{"n_layer": 14, "d_model": 192, "n_head": 3, "n_kv_head": 3, "head_dim": 64, "d_mlp": 768, "vocab_size": 898, "activation": "tanh_gelu", "norm": "layernorm", "norm_place": "pre", "norm_eps": 1e-05, "positions": "learned", "qk_norm": false, "attn_scale": 0.125, "bias": "all", "tie_embeddings": true, "parallel_block": false, "init": "normal", "init_std_qkv": 0.0509, "init_std_o": 0.00961, "init_std_up": 0.0509, "init_std_down": 0.00481, "optimizer": "soap_variant", "lr": 0.00808, "lr_mult_o": 1.11, "beta1": 0.95, "beta2": 0.95, "lr_head": 0.00798, "grad_clip": 0.5, "warmup_steps": 200, "schedule": "wsd", "decay_fraction": 0.824, "decay_shape": "pow", "final_lr_fraction": 0.02, "batch_tokens": 65536, "seq_len": 512, "doc_mask": true, "train_tokens": 275900000, "steps": 4210, "dataset": "wikipedia_en"}
Each number is 128 + 32 x the weight over its row's rms, rounded and kept within 0 to 255. Layers, rows and columns count from 0. The size above them is the row's rms in percent of the matrix's.

# layer 9 MLP up, 768x192, rms 0.292, rows 235-270, columns 0-95
size [ 95  98 111 103  94  97  93  89 105 101 102 104 101 100  94  95  96 101 101 102 105  97 110  95  97 102  97 104  98  88  94  90  99  97 100 104]
[[146 157 137 117  98 105 162 116 102 135  89 139 124 140 165  86 153 139 122 101 147  85 100 114 135  96  89 128 123 119 118 110 131  73 121  49 217 163 147  86 132 144  90  95 152 121 128 142 102 152  91  89 177 110 132  90 137 110 170 132 167  67  83 139 140 176 111 175 165  80 140 123 184 134 160 114  92 137 138 106 211 110 123  95 142  66  96 191  95 111  83 138 105 134  70 174]
 [133 152  84 133  97 101 114  99 132 109  79 110 144 171 156  96 126  91 137 155  65 161 151 117 134 124 137 129 126 144 130 147 133  96 116 140 199 132  96 151 171 103 113 162 123 159  93 102 134 129 119 143 122  67 137 171  78 181  57 109 117 119 136 105 165 101 113 127 157 116  82 157 109  59 190 172 132 124  98 108 117 139  85 126 155 102 130  95 147 184 127 184 128  71 105  79]
 [ 97 143 101 188 170 127 165 111 123 144  89 140  94 118 102 153 102 165  81 116  61 148 165  98 134 103 101 165 134 198  96 110 209  93  87 162 117 113 124 129 111 131 113 165 106 130  95  93 104 123  98 149 127 162 117 114 107 172 133 124 136  94 123 121 172  80  88 137 117 122 176 114 196 110 210 109 122 114 129 107  72 160 107 130 133 167 111 146  85 128 145 198 166 170 143 165]
 [160 127 104  95 144 151  89 117  94 133  98 110  76 158 108 172 168 146 155 138 190 142 185 110 143  92 147 114 132  74 133 157  99 149  84 179  84 160 145 106 123 191 107 146 186 162 123 152 144 122 128 174  97 151  77 155 189  94 163 129 151 117  88 127  85 148 167 133 158  38  94 128 142 140 174 139 139 126 133 105 159 116 169 137  82 118 146 134  80 139 177 194 103 155 145 166]
 [104 112 119  74 179  91 172  52 123 148 148 124 160  90 145  98 158  81 151 109 123 120 158  65  86 114 109 108 124 116 159 132 118 120 160 116 140  91 112 154 135 109  99 160 107  99 122 127 101 163  65 128 167 159 102 141 175 142 149 198 134 195 128 190 109 136 178 135 128 121 104  86 182 136 128 114 132 211 119 166 126  94 147 131 126 123  92 122 181 147 131 131 168  99 145 125]
 [ 70 134 126  90 111 139 203 131 143 119 103 176 115 104  69 128 167 179 131 118 101 173 153 109 140  93 151 128  72 154 135 152 151 126 114 109 151 120 111 145 130  86 114 113  91 111 187  83  96 155 120 142 172 156 104  70 125  84  94 127 137 162 144 177 188 104 122 181 115 106 104 154 157  50 120 171 134 150 117 142  96  82  73  85 103 132 134 204  86  73 117 130 145 139  86  45]
 [123 112 147 139 118  92  94 129 138 154  55 103 118 178 116 155 215  59 150 110  83 117  91 108 144 168 142 146 160  89 108 115 115 149 160 124 121 180 144 123 113 109 133  97  98  84 150 121 108 153  61 176 124 126 168 173 159 143 133 158 112 137 146  80 121 103 165 154  40  81 125  98 131 117 102  86 108 106 127 165 168 142  86 135 134 146 163 195 175 106 142 118 144 146 117  75]
 [100  68 189 104 169 150 108 124 124 129 101 140 142 182 159 129 123  94 114 159  88 153  77 150 145 136 134 107  73  64 168 151 110 118  68 134  89  80 117 115 102 153 166 160 141 207  73 142 114  66 181 101 143 163 105  83  68 113 168 120 153 118 116  71 196 124 132 108 176 171 138  97 143 112 148 183 127 111 149 141 104 134  75 142 170 142 114 111 138 111 241 164 128 133 174 144]
 [ 85  98 120 104 144 157 121 155  90 143  90 147 206  68 160 172  93 157 113 126 142 169 139 133 130 136 143 129  85 100  94 105  91 120 109 110 142  98 132 109 143 174 121 125  78  83  90 115 101  81 163 179 146 131 147  78 144 136  84 154  87 179 158  98 138 133 119  61 102 141 108  95 120 160 116 205 125  90 119 124 162 151 122 160 128 146 109  61 148 175  66  92 121 107  97 150]
 [120 137 147 163 144 106 132  94 176 142  83 130 124  81  59 111 116 142 172 168 175  96 135 149 127 116 149 159 125 120 105 121 173 138 139 113 116  99 146 126 132 145 105 146 123 109 136 152 157 159 171 186 158 167 102 195 156 191 171 174  77 121 145 126 157 150 114 113 128 134 154 168 108  94 158  73 117  92 158 148  92 190  64 122 138 155 136 207 128 102  96 162 116 141 132 155]
 [112 158 177 117 118 145 139  87  90  66 140 124  95 126 161 117 129 141 125 162 121 106 150 171 123 163 102 117 137 183  88 140 194 127 100 162 113 129  87 116 154 127  79 161  54 125 143 153 138 178 127 115  77 132 142 127 115 127 127 126  76 102 183 144 134  94  58 120 139 104 121 173 150 167 168 181 147 120 189 141 131 149  79 115 148 145 106 210  87 153 105 137 132  93  93 207]
 [ 44 177  64 162 190  77 149  77 181 115 106 112 101 116 173 140 105 133  95 115 153 135 104 164 136 157 181 120 157  95  93 120 201  94 107 163  98 122 145  95 106  90 116 100 143 154  79 184 149  88 154  76 146 142 128 112 147 102 129 153  82 124 114  70 147 166 119 116 185 146 163 111  78  87 189 137 143  99 182 139  68  65 151 147  90 124 102 132 164 160  60 126 132 170  51  99]
 [102 133 101 127 199 142 148 188 136 186 116 184  68 131 150 138 158 154 107 149 155 138 106 101 153 124  98 134  83 167 131 121 122 161 144 132 174 100 141 115  81 156  85 147 134 171 104 138 128 149 138 112 188 179 123 142 181 116  76 158  92 119 111 166 142 129 129 125 103 144 135 143 148 175 106  92 149  98 117 106  78  74 132  88  93  88 142 116 110  95  87 100 167  65  93 130]
 [158 142 150 163 144 148 115  83 133  91 126  90 105  87  88 109 150  98 148 101 126 154 146 114 218 158 120  85  97 188 123  98 141 157 103 120 134 160 138  50 114 135 164 120 123 126 151  94 182 141 147 110 123  82 104 135 120 135 162 129 104 125  82 159 119 124 145 164 186  90 141 129 175 170  99 140 157 162 130 146 150 153  74 103 112 124 115 104 166  42 148 160 123 156 109 159]
 [ 92 146  78 128 150 162 179 146 120 139 142 166  70 123  72 128  87 153 126 135 129 159  95 122 155  71  72  94 150 100 161 104 101 160 145 111 157 197  92 155  80  75  96 181 100 143 140 180  90 202 183 161 110 119 128 117 137 128 128 134  95  95 147  99 103 120 107  84  90  65 167 144 114 130  98 143 120 122 191 150 146 119  82 131  77  84  96  95 117  98 179 140 161 140 160  77]
 [168 206 141 117 106 129 113 103 156 164 168 203 160  81 185 149 199 172  68 183 137 185 105 122 127 107 115 129 112  82 127 111 137 174 145 145 180 109 174 146 121 155 111  78 183 159 122  96 101 159  69  58 135 132 102 135  80  70 116 121 106 105 154 117 148  79 118 103 116 100  99 132 127 139 110 201 127 172 140 191 114 140 171  92  93 173 128 154 149  80 119  70 181 131 139 135]
 [ 89 136  79  70 152 178 136 162  66 181 174  97 154 124 152  81 204 107 104 104 100 100 121 138 137  61  76 154 120 112 112 114 102 137 177 102  97 156 189  79 137 174 136 193 102 144 144 154 147 102 125 131 133  76 148  93 171  93  99 134 174 108  80  79 177 154 137 152 114 101 105 149 100 103 133 172 132 182 106 100 171 149  51 166 117 120 124 122 146  90 134 131 118 150 189 132]
 [104 133 135 172 141 163  78 143  99 107 117 158 174 104 116 146 126 116 121 166 156  85  91 135 123 139 133 139 234 133  69 153  92 138 157 155  83 145 118 111 148  78 146 167 122 172 154  91 147 182 186 143 130 103  91 164 144  88  96 110 152 101  66 162 130 156 150  99 135 154 118 119 106 129 105  94  82 106 128 120 109 135  99 125  88 137 151 121 172  75 141 121 123 171  95  80]
 [146 124 155 179 188 159  89  99  74 146 132 158 124 212 182 209  85 152 167 133  84 127 132 142 157 117 129 147 115 161 107 163 107 137 146 162 144 119 137 129 117 110 112 106 135 149 139 124 131 120 126 166 130 137 151 148 111  90  92  89 140 120 147 135 130 206 135 112 111 141  57 165 187  52 151 147 161  48  98 133 113 157 110 129 117 140 106  93 127 130 139 114 170 115  64 100]
 [103 100 122 120 165  87 115 100 159  65 207 120 117 174  46 120  96 136 120 138 105 177 128  99 182 107 126  88 136  93 100 143 109 129 148 143 102 194 124 123  50 137 122 141 149 156  90 144 111 144  89 182 138 164 100 135  79 162  70 153  99  92 131 136 126  69  84 138 135  99 121 161 133  78 102 119 103 115 143 144 125  90 133  91  73 133 131  92 136 163 131  92 143 112 153 166]
 [109 117 120 121 163 136 149 157 155 143 105 117 124  97 162 192 105 114  97  50 166 110 121  93 126 113 138 154  86 144 136 140  85 113 109 124 160  82 146 154 107 145  81 145 108  90  82  97 138 173 103 120 127 170  75  80 114 161 135 176 126 148 163 201  81 163 179 123 162 129 126  83 194 116  73  96 142 162 155 107 145 210 150 143  61 114  74 115 168 135 174 142  78 141 165 104]
 [215 140 166 177  94  85 145 209 100 160 139 134 154  76  94 123 146  84  60 106 123  79 147 104  71 175 159 151 124 142 164  92  80 108 132 156 139 118 137  87 103 179 170  89 188 140 152 149  55 138 107 179  79 129 149 136 162 111  83  90 165 128 136 188 111 139 167 137 150 120 140  93 155  84 137 131 132 164 144 150  72 155 123 150 130 121 140  53 128 145 175 109 122 173  95  98]
 [106 119 154 135 125 168 123 123 169 159  93 104 114 179 131  91 186 134  86 114 168 117  87 126 109 135 170 137 127 174 127  90 120 149  43 170 146 121 108 143 172 129 106 151 172  81 100 178  36 136  67 180 124 117 110 131  72 144 141  67 180 154 135 101 101 137 211 127 163 200 164 106 128 144 145 184 105 182  75 141 120 115 119 156 135  95 146  84 138 119 143  89 108 154 116 118]
 [128 113 105 106  95 158 176 113  96  73  90 112  68  61 162 129 138 159 164 147 153 135 119 141 164 105 138 177 160 122 107  95 125 114 166 101 152 139 117  87 163  82 149 149 108  51 136 110 167 143 121 135 166 147 106 154 139  50 106 145 101  91 132 123 101 105 155 176  83 159  98 160 106 147 112 190 134 104 103 155 148 168  70  80 119 111 161 194 123 134 134 168 134 126 168 140]
 [127  97  73  67 149 120  99 174 124 122  83 136 140 108  90 105 101 160 139 101 132 173 126 110 112 144 106 138 126 138 129 132 132 127 173 123 204 167 156 132 139 124  87 104 106 102 188 176 124 119  92 132 149 169  94 145  98  90 158 156 149 146  88 152 113 179 154 190  78  98 193 117 111  91 116 159 131 136 142  75 134 125 138 149 142 182 148 177 128  96 169 166 134 129 103 140]
 [127 132  99  86 180 158  90 143 123 197 120 117 146 139 128 163 123 139 149 101 152 136 156 166 129 125  91 125 160 111 177 121 187 153 116 144 147 137 113 120 105 155 116 156  99 160 111 107 112 233 106 136 100 164 116 143  94 153 166  95 130 120 201 118  75  48  90 138 110 105  78 173 117 100 131 122  81 135 168 111 111 180 126 145 132 116  86 121 138 132 164  83 218 144 118 157]
 [154  94 106  61 132 112 150 133 146 117 111 162 107 108 126 178 192 184 101 135 124 137 132 125 127 105 123 171 134 161 135 106  98 130  85 172 143 141 121 167  93 122 162 120 151 143 111  92 122 127 177  64 126 152 110 178  76  76  37  76 181 135  82 110 132 156 170 100 129 108 132 113 130 120 113  92  97 164 113  99  98 118 130 126  59  94  98 150 136  98 111 174 111 166 145 107]
 [151 137 126 157 166 105 113 105 177  99 119  94 139  97  83 120 131  79 148 122 109  97  86 106 143  87  76 168 120  87  67  64  64 129 182 121 142 146 129 124 119 123 139 122  91 131 152  96 109 147 185  84 142 137 159 156  47  83  98 151 107 134 145 119 135 137 104 131 131  63 150 137 156 143 176 157 170 152 161 192  88 135 118  93  98 138 173 140  81 194 162  85 107 116 108  91]
 [115 117 112 142 177  95 101 108 136  94 183  96 129  73 123 185 133 137 142 114 153 106 190 117 150  75 140 145 205  96 104  94  56 128 104 115  87 104 129 118 106 157  98 102 129 136 116 146 125 131 115 101 134  99 142 168  83 131 120 135 130 156  83 181 117 181 148  64 153 136 119 143 111 132 138 107 153  77 121  82  87  77  83  75 126 186  79 135  78 146 131  83  56 130 128 134]
 [127  89 141 186 133 117 137 101 123 112 148 166 144 137 121 236 137 113  52 163 184  83 156  79 111 180 105  94 107 158 177 125 118 135 143 112 179 134 146 132 149  96 172 155  60  82 120 166  96 187 178  86  94 153 144  99 168 129 156 136 142  97 144 159 168 138 136  96 144 139  96 119 138  88 200 140  85  77  61 102 138 122 133 132 133 107 111 144 104 197 112 136 147 112 164 111]
 [127 172 166 110 168 123 126 115 115  94  96 107 109  94 198 126 108 145 127 114 136 137 183 105 159 113 103 133 116 102 152 139 108 103 167 141 144  82 204 103 129 158  97 197 102 188  85  86 149  98 139  81 141 131  89 157 129 145 119 104  87 134 121 117  93  90 175  94  75 155 175 120 152 119 133  88 102 139 145 145 165 120 128 161 119 139 106 136 142 133 170 113 131 129 111 126]
 [122 175 151  98 122 100 181  79 168 115 160 138 185 171 124 142 116 153 162 119  92  86  64 134 129 107 124 129 153 191 115  46 120  81 139 120 130 142 164  82 185 114 148 140  52 141 177 110 146 100 115 167 138  96 158 166 126 157 136 162  79  83  81 130  96 138  62 111 132 160 142 180 133 162 151 100 212 177 165 134 111 142 147  75 118 111 120 130  78 108 178 142 109 155 138 111]
 [136 135 163  78 117 116 142 165 143  89 135 164 100 142  73 125  97 132 143 167 142  95 134 110 116 117 196 174 136 182 119 122 181 201 174 131 115 148 173 111 111 105 167 146 119 124 161 150 159  76  94 152 130 151  94  99  96 134 133 100 161 125 153 126  98  75 127 138 123  99 121 119 123  62 110 126 129 120  76  73 126 142 167 152  95 159 173 183  90 194  58 122 165 121 182 117]
 [160 137 105 138 132 102 179 160 167  69 135 116  84 134 120 115 144 113 121 117 120 121 176 141 198  93 151 153 123 142  92 118  96 111 179 153 198 106 102 115 109 185 147 139 139 188 140 105 105 119 176  98 169 174 149 116 145 123 141  52 142  99 113 125 178 157 150  82  67  92  28 107  76 157 123 105 170  83 135  92 149 150 140  85  75 139 115 117 109 168 140 143 156 108 162 120]
 [114  71 201 159 129  84 145 111  82 131 141 211 104 148 125 164 157  95 153 153  99 118  77 148 132 164  87 144 116 129 125 152  95  31 137 146 146 141 177  77 151 135 161  92 161  83 120  91 128  99  93 200  85 134 172 160 140  61 113 159 126 118 128  74 134 129 162 135 168 139  72  66 111 200  94 139 106 179  53 182  98 138 147  94 143 134 123 148 162 115 137 166 137 112  56  76]
 [130  76  90 119  73  86 108 101 153 128 157 136 173 138 109  87 110 154  98 115  94 185 124 121  62 153 148 168 190  46 138 121 157 137 169 129 116 127 155 163  93 155 145 189 108 190 124 139 185 126 190 113 116 132 150 138 141 126 148 189 123 135 130 150 106 161  86 121 184 177 104  60 145 118 141 157 126  77 165 130 116  49 106  99 143 114 135 179 188 152 159 163 130 140 130 119]]
# layer 9 MLP down (transposed), 768x192, rms 0.299, rows 235-270, columns 0-95
size [ 92 100 102 100 101  98  99 100 100  97 105 111 101  98 100  87  94  91 105  89 100 100 102 100 101 102  95  84  97  87  83  97  92 104 100 106]
[[117 100 147 107  92 197 124 122 132 112 146  62 103 139 123 144 183 170 179 191 135 141 123 122 166 143  97 130 135 120 142 160  75 141 146 104 126  59  86 135 100  91 141 126 115  94 159  72 109 131 149  95 123 141  67 154 148 151  78  95 114  69 166  96 118  87 141 116  51 147 181  86  88 148 104 114 143 127 180 146  84 139  93 143 189  72 139 111 145 156 135 154 172 107 128 136]
 [190 176  96 121 121 139 105 126 123 130 128 124 139 122  99 143 158 120 127 103 126  81  93 118 155 149 150 117 125 138 143 123 136 153 128  94 122  83 149 162 109 150 144 135 110  79 179 113 116 196 154 160 144 198 106 114 138 106 128 118  90 167 134 120 179 175 111 106 136 171 196 100 133 195  95 128 165  82 152  85  71 115 153  89 113 179 132 118  44 192  94 147 128 118 132 125]
 [ 81  63 160 117 166 125 142 131 130 150 115 219 173 167  78 121 115  74 105 194 173  59 121 144 155 204 127 126 150  94 152 101  98 113 140 140  84  89 163  80 125 107 141 148 142 180 167 191 112 157 146  98 152 178 112 139 102 135 204 188 171 133 157 100 139 108 124 166 134 171 118 105 126 121 156 152  99 127 116 181  91 146 135 169  71 120 120 122 156 130 109  94 131 127  95 126]
 [113 113 186 125 138 151  57 154 174 136 160 128 168 116 149 127  71 117 140 161  96 131 102 132 101 189 110 161  91 135 160 134 191 166 100  84 126 106 140 163 129 102 111  99 123 100 126 100  52 102 168 130 125 140  88 108 119 166 161 119 166 114 126 171 141 164 134  99  98 113 127 186 164  92  90 119 110 132 114 158 147 128 106 184 119  84  88 132 164  50 175 111 109 122 101  90]
 [ 89 152 114 117 124 154 164 157 118 208  89 150 202 118 108 106 110 141 176 138 176 152 155 143 146 113 163 165  86  91 143 146 171 101 117 137 115 138 149 124  87  85 100 119 169 109 114  87 158 154 172 134 118 124 190 145  85 138 118 107 105  33  88  82  95 130 137 190 206 135 152 113 134 105 105 138 149 113 184 120 139 180 139  98 104 159 133 130 124  66 126 153 157 159 167 163]
 [ 90 132 115 134 117 150 163 110 160 163 118 159 159  95 200 152  67 119  33 131 116  94 141 128 107 152 138 146 180  74 152 107 148 115 105 157 148  99 182 120 104 144 135 168 149 200 160  99 129 126 147 107 162 101 143 109 115 149  85 143  90  67 179 111 161  94 155  48 111 119 101 110  88 160 127 105  71 155 114 122 150 125  97  67 118 150 155 183 135 146 114  57 143 117 101 107]
 [145 133 131 173  76 129  89 124 176  89 163 119  99 142 139 105  94 135 111 157 155  95 123  71 114  84  75 194  96  95 163 138 163 162  91 116 146  85 118 149 155 140 136  95  99 144 110  69 137 169 114 126 123 148 159 182 155 114  97 168 157  68  77 132 136 111  67 161 151 119 108 159 138 126 117 131  80 154  68 143 131 130 191 124 129  55 127 125 105  81 122 107 136  50 101  91]
 [112 124 124 136 142 119 115  82 128  69 120 152  50  75 169 164 148 102  83 143 143 104 147  66 103 143 107  96 150 168 154 168  88 102 166 179 124 128 158 179 123 136 142 162 100 180 134 143 164 178 135 164 154 111 175 191 143 141  97 108  84 121 123 138 100 129  81 122 196 155 135 215 138 135  51 145  96 134 129 110  99 104 102 194  93 105 113 157 159 190 197 130  87 143 159 171]
 [124  98 104 127 100 113 151 129 111 142 136 145 120 163  92 137 163 126  94 104 104 111 121 138 120 107  79 107 129 168 141 164 218 162 128 160 116 139 134 141 208  80 133 169 127 137  83 199 212 142 109 156 158 116 138 187 135 121 123 161 147  82 130 152  88 116 144 162 132 100 103 147 157  99  91 138 175 169 128 200  95 108 148 147 119 118 146 167  99 101 132 155 104  94 174 124]
 [136 119 105 141 179 173 152 175 100 116 176 101 148 201 101  88 130 132 112 157 134 140 110 112 111 102  79  95 150 139 124 145 155 131 127 149  78 141 153  67  96  87 108 134 183 110 121 109 165 150 151 103 116 114  96  79 135 118 111 121 146 115  94  85 125  87 135  84  75 124 139 168  42 120 130 164 183 191 125  85 131 114 140 125 143  90 118  12 117 140 116 179 146 185 205 121]
 [166 139 136 156 163 142 162 157 108 172 148 133 157  97 122 148 169 138 107 132 166 104 101 129 165 105 159 105 110  74 123  73 157 184 122 121 162 140 110 112 131 156 120 110 121  81  99  57 121  77 120 146 156 179 104 128  72  93 108 124 184  97  82 158  51 139 144 141 136 121 147 117 117 153  95 120 163 110 183 130 166 143 122 173 166 118 126  67 145 184 120 148 209 125  68 149]
 [192  90  77  60 133  74 175 115 101 145 134  74 135 162 138  74 108 183 116  48 158 132 129  92 148 132  99 149  75 121 111 188 109  98 117 155 145  74 160 133 169  72 125 138 137 100 128  85 120 117 151 146 115 117  89 181 186 184 178 120 153  71 128 138 138 141 174  93  95 147 100 113 114 144 142 170 148 156 145 157 151 190 116 128 152  83  83 117  86 135 150 105 146 128  90 198]
 [113 120 184 167 103 141 149  85 142 139 151 141 122  84 167 102 186 118 165  91 107 105  75 119  71 185 115 121 138 117 142 139 183  76 160 192 122 119  88 134 103 103  78 167 163 169 161 155 127 182  88  91 130 139 132 109  82 153 166  71 137 104 163 126 117  99 124 135 208 157  81 164 163 116 131  74 131 169 149 123 149 136 101 114 135 138 111 146 123  85  90 123 131 116 141 199]
 [178 176  85 153 100 160  71 163 140 158 100 174 116  91 100 127  82 159  74 168 132  93  95 146 102 184 153 159 105 144 151 126  29 120 129 126 152 114 125 148 172 119 123 104 106 184 143 135  74 105 101 121 141 111 126 161  74 132 129  89  83 151 162 163  96 142 115  91 121 140 125  78 113 123 129 149 144 114 162  63 108 104 154  77  89  91 161 179 146 120 113 147  75  82 130 164]
 [ 93  92 137  94 137 123 107 136 117  94 127 145 155  56 121 170 104 148  94  97 108 166 117 115 146 120 191 168 170 171 138 162 116 149  86 154 121 121 186 150 121  95  86 149 169 137  79 119  66 124 178 162 140 104 100 125 134 150  88 207 101 141  97 148  93 152 177 165  78 198 109 145 127  77 106 144  99  92 148 114 139 151 127 168 149 141 110 118 132 151 133  85  99 141  97 122]
 [160  79 145 121 146 201 117  84 114  96 179  65 101 123  96 134  73  78 145 161 123  91 164 150 127 125  81 116 145 124 105  87 175 120 122  66 119 123  70 118  95 153 163  86  78  96 130 139 156 159 140 165 186 149 112 120 133 136 134 180 111 150 118 167 126 143 131 132 174 173 114  97 128 136 144  88 135 133 128 105 138  85  85 120 170 166 146 187 142 150 123 199 117 124 145 138]
 [127  78 121 107 140 112 134 125 116 112 108 129 120 127 160 192  82 116 130 185 144 194 129 114 124 152  93 117  98 116 127 120 197 148 124 132  83 110 101  96 121 132 118 156 156 176 146 131 133 110 125  99 111 133 178 104 180 152  58 117 121 144 133 143 146 162 140 120  68 127 127 139 131  59  95  96 130  82  80 152 135 131 103 111 110 153 103 104  91 159  50 179  63 145  82 149]
 [127  67  88 166  52 157 217 139 103 123 104 129 166 147 141 133 154 132  94 129 140 162 180 129 145  37 106 151 105 133 147 143 140 120 115 113 197 137 114 122  96 211 167 182 179 169 115 148 101 155  96  59 155 157 114  94 155 171 135  66  93 152 136 161 101 130 144 127  83 119  70 125 135  89 165 116 116 120 117 160  93 138 118 158  88 162 118 187 111 121 153 148 112 106 172  97]
 [101 126  73 117 175 130 140 200 164 166  81  84 154 120  91 103 161 184  42 184 179 119 131 147 124 100 187 132 166 142 165 134 117 118 160  93  83 149 172 183 112 116  88 147 127 137  86 144  95 135 135 150 192 147 106 145  87 102 115 113  94 136 121  91 119  76 100 163 153 165 107 127 144  96 104 154 126 119 146 111 159 105 117  74  75  84 106 166 171 109 146 122  57 156 203  84]
 [166 164 114 141 152  94 106 172 125 177 103 128 164 159 116 150 175 130 148 124 147  99 127 115 122 147 124 103 135 168 150 180 156 109  87 164 130 130 122 164 149 123 133  90  80  65 165 159 111  58 121  75 130  67 136 142 140 112 133  49 147 133 161 192 127  99  87 108 124 114 173 145 105 158 112 104 174 112  92 163 116 148 139 107 121 142 115 140 121 130 164 120 132 106 127 104]
 [ 91 128 153 140 154 109  89 119 168 193 172  64 138 131 179 129 188 173 176 165 159 168 154 129 141 120  86 128  90 116 116 122 147 100 106 158 197 171 148 115  66  63 157 125 124 163 151 126 148  82 132 120 171 133 130 159  86 102 121  93 151 154 137 101 125  99 137 125 162 131  97  74 155 106 105 123 177 112  88 137 150 122 190 111 158 100 130  85 117 128  99 179 139 108 149 109]
 [146 182 110 184 112  94  98 121 137 122 103 119 110 157 130 117  78 151 146  72 105 172 184 126 114 141 154 117 141 112 114 170  87 141 135 193  99 140 150 147 157 119 143 142 163 127 124 138 116  97 166 100 132 136 116 155  79 134 165  89 122 104  97 151 137 105  97 164 127 145 124 148 100 130 114 144  84 160 182  83 216  59 132  89 150 115 103 177 162 111 145 170  98 120 111 155]
 [ 91 114 202 106  69  43 156 130 132 131 124 160 137 151 102 146 140 141 122 122 159 136 142 137 137 140 162 111 118 154 158 165 146 137 108 142 116  97 184  64 153 101 134 105 142 110 152 164  65  69 134 126 165 131 154 146 210 113  50 162 139 104 111 124 110 119 162 162 137 135 141 130 160 161  97 158 141 130  50 102 125 129 121 164 128 162 133 148 106 112 161 119 192 106  88  94]
 [110  98 132  51 130 148 134 118 113 145  95 147 151 135 119 148 128 159 138 135 144 161 160 146 140 141 186  94 162 113 136  77 161  91 175 129 177  87  45 157 123 124  78 130  79 123 165 139 108 115 134  98  87 134 190 191 187 185 131 121 147 174 122 152  28 107 141 141 118 133 117 119 112 105 101 188 115 170  78 171 157 145 104 167  97 160  69 107 117 134 104 101  83 156 115 207]
 [175 170 178  92 154 159 108 129 136  58 148 117  82 114 122 125  91  91 175 170 120 152 203  96 127 109 162 112 135 133 163 121 241 136 161 156  90 136 138 146 156 141 152  71 108 130 111 130 121 146 130  85 135  90 116 133  62 114 108 147 100  66 103 129 156 105 139 139 119 129  60 137 116 117 144 135 105 181 158 101 153 178 103 120 226 111  67  88 141 127 129  41 138 142 164 146]
 [125 137 135 144  79 179  96 122 128 133 124  83 123  97 124 102 131 109 169 160 103 164 114 131 147 110  93 153 140  96  90  44 152 157 134 107  63 118 115  56 139 140 174 127 139 101 133 164 193 145 103 139 136 135 134 117 113  17 150 118 140  82 123 142 156 131 163 121 146 156 170 112 165 168 123 113 171 180 136 167 161 101  84 151 101 104 174 146 110 145  94 186 212  93 124 116]
 [123 133  79 124  75 107  62 103  97 151  99 104 149 127 129 136 137 144 118  79 121 180  79 181 152 113 134  93  87 175 165  73 141 104 111  85 156 119 125 103 109 122 182 116  63 122 125 173  84 168 101 167 121  96 134 170 142  67  55 157 131 173 149 162 114 191 103 150  78 157 131 112  81 121 150 114 185 119 112 144 133 124 137 138 134 135 148 137  89  95 116 127 101 110 166 142]
 [128 100 133  56  84 145 116 130 112 157 126 112 152 149 152 147 144 105  93 202 139 132 204 162  67 163 171 158  61 168 174  86 129 100  45 139 109 150 160  84 157 150 142 144 154 109 128  90 168 128  86 165 116 150 133 137 147 128  83  81 101 115  96 142 105  89 120 110 121 143  76 127  63 106 109 107  86 107  59  74 143 125 100 125 214  63 160 106 172 142 115 112  80 118  98 166]
 [154  91 131 158 159 164  95 123 159 122 113 138  93 149 138 110 129 116 131  95 134 152 140 164 171 120  43 136  83 146 158 148  91 153 135 190 115 152 154 147  73 122 124 116 138 113 175 106  96 119 141 116 108 112 116  96 127  75  87  92  94 143 179 108  87 133  90  98 133 155 142 122 164 107 129 133 130 159  63 123 141 163 136 121 204 185 121 122 155  95 175 118 168 142 165 109]
 [126 166 135 166 154 211 126 127 130 184  64 112 133 104 153 107  71 102 133 146 141 141 161 120 118 132 133 112  82 142 144 184 157 166 186 100 148 131 136 177  99 139 116 112 166 110  82 133 126 157 108 100 103  82 160 150 145 114 125 149 102 134  91 149  72 127 130 105 173 102 132  72 127 148 131 120 130 119 145 130  93  68 143 152 122 115 113  82 109  63 146 105 122 185 118 140]
 [122 126 130 179 175 119  49  79 122  90 172 126 108 141 109 142 161 135 169 128 116  58 144  81 130  92 152  51 117  98 134  84 111 103 116  65 150 123  92 170 144  82 154 105 103 173 144  97 102 108 164 174 142 104 108  93 103 130 144 176 176 132 162 143 119 138  91  81 119 112 111 116  94 144 118 139 142  84  86 112  66 135 120 137 179 142 110  77 106  95 108 153 163 149  87  53]
 [137 133 106 163 131 146 114  78  89 180 105 101 161  99 119 126 154 149 110  95 131 130 108 143  58 150 190 118  75 128 168 100 102 116 165 139 152 126 137 115 133 152 144 129 128 172 140 158 154  98 123 108 204 117 181  76  97 141  92 127 120 208 109 130 145 206 134 171 136 174 103 182 108 122 152  77 146 128  77 172 130  86 119  99 116 231  96 133 114 107 130 125 119 103 171  44]
 [164 142  67 128 113 116 128 128 146 168 184 112 187 111 171 149  76 212 100 103 106 137  72 172 139 125 153 120 109 102 151 184 119  94 109 127  95 106 143  93  68 147 131 123 165  74 112  98 111  56 154  96 138 143 143  90 153 153 146 166  92 130 122 115 121 146 171 111  66 114 122  67 136 130 115 134 161 130 168 117 146 103 111  86 137  76 137 116 160  96 185  86 124  89 186 142]
 [ 99  68 125 134 134 120 122 107 143 124 237  67 148 168 110 149 133  81  90 136 136 133 134  94 127 164 152 133 118 136 240 144 150 119 132 113  91  71 187 120 169 142 148 130 165 125  65 121 153 139 121 187 159 130  66 119 125 144 150 106 176 124  88  71  71 145 145 144 131  52 104 142 146 148 159 133 147 108 115 112 139 115 136 155 112 139  74 154 147 128 132 175 136 142 116 123]
 [117 116 115 144 155 120  93 109 133 105 189 137  92 162 134  88 108 174 149 202 156 139 178 135 112 138 128 164  88 154 147 111 150  88 145 132 108 142  99 137  76 157 176 109  91 173 141 114 182 168 185 168 105  61 141 148 128 151 135 126 118 175  96  73 144 126 100 102  82 109 142 157 117 103 180 192 146 126 128 185 116  78 137 111 127 124 125 104 147 199 100 159 141 155 138 112]
 [134 127 126 117  80 208  76 126 144 117 215 105 137 122 177 121 145 181 113  92 130 116 125 166  83 159 110 185  72 198 105 153 105 122 162  83  91 118 193  45 137 105 159 108 132  98 156 134 150 132 105 119  86 137 150 106 148 133  93  69 123 136 138 154  50 130 140 155 145 136 108 161 146 159 100 146 150 154  66 125 114 175 155  67 167 159 141 177 120 124  96 131 156 176 197 140]]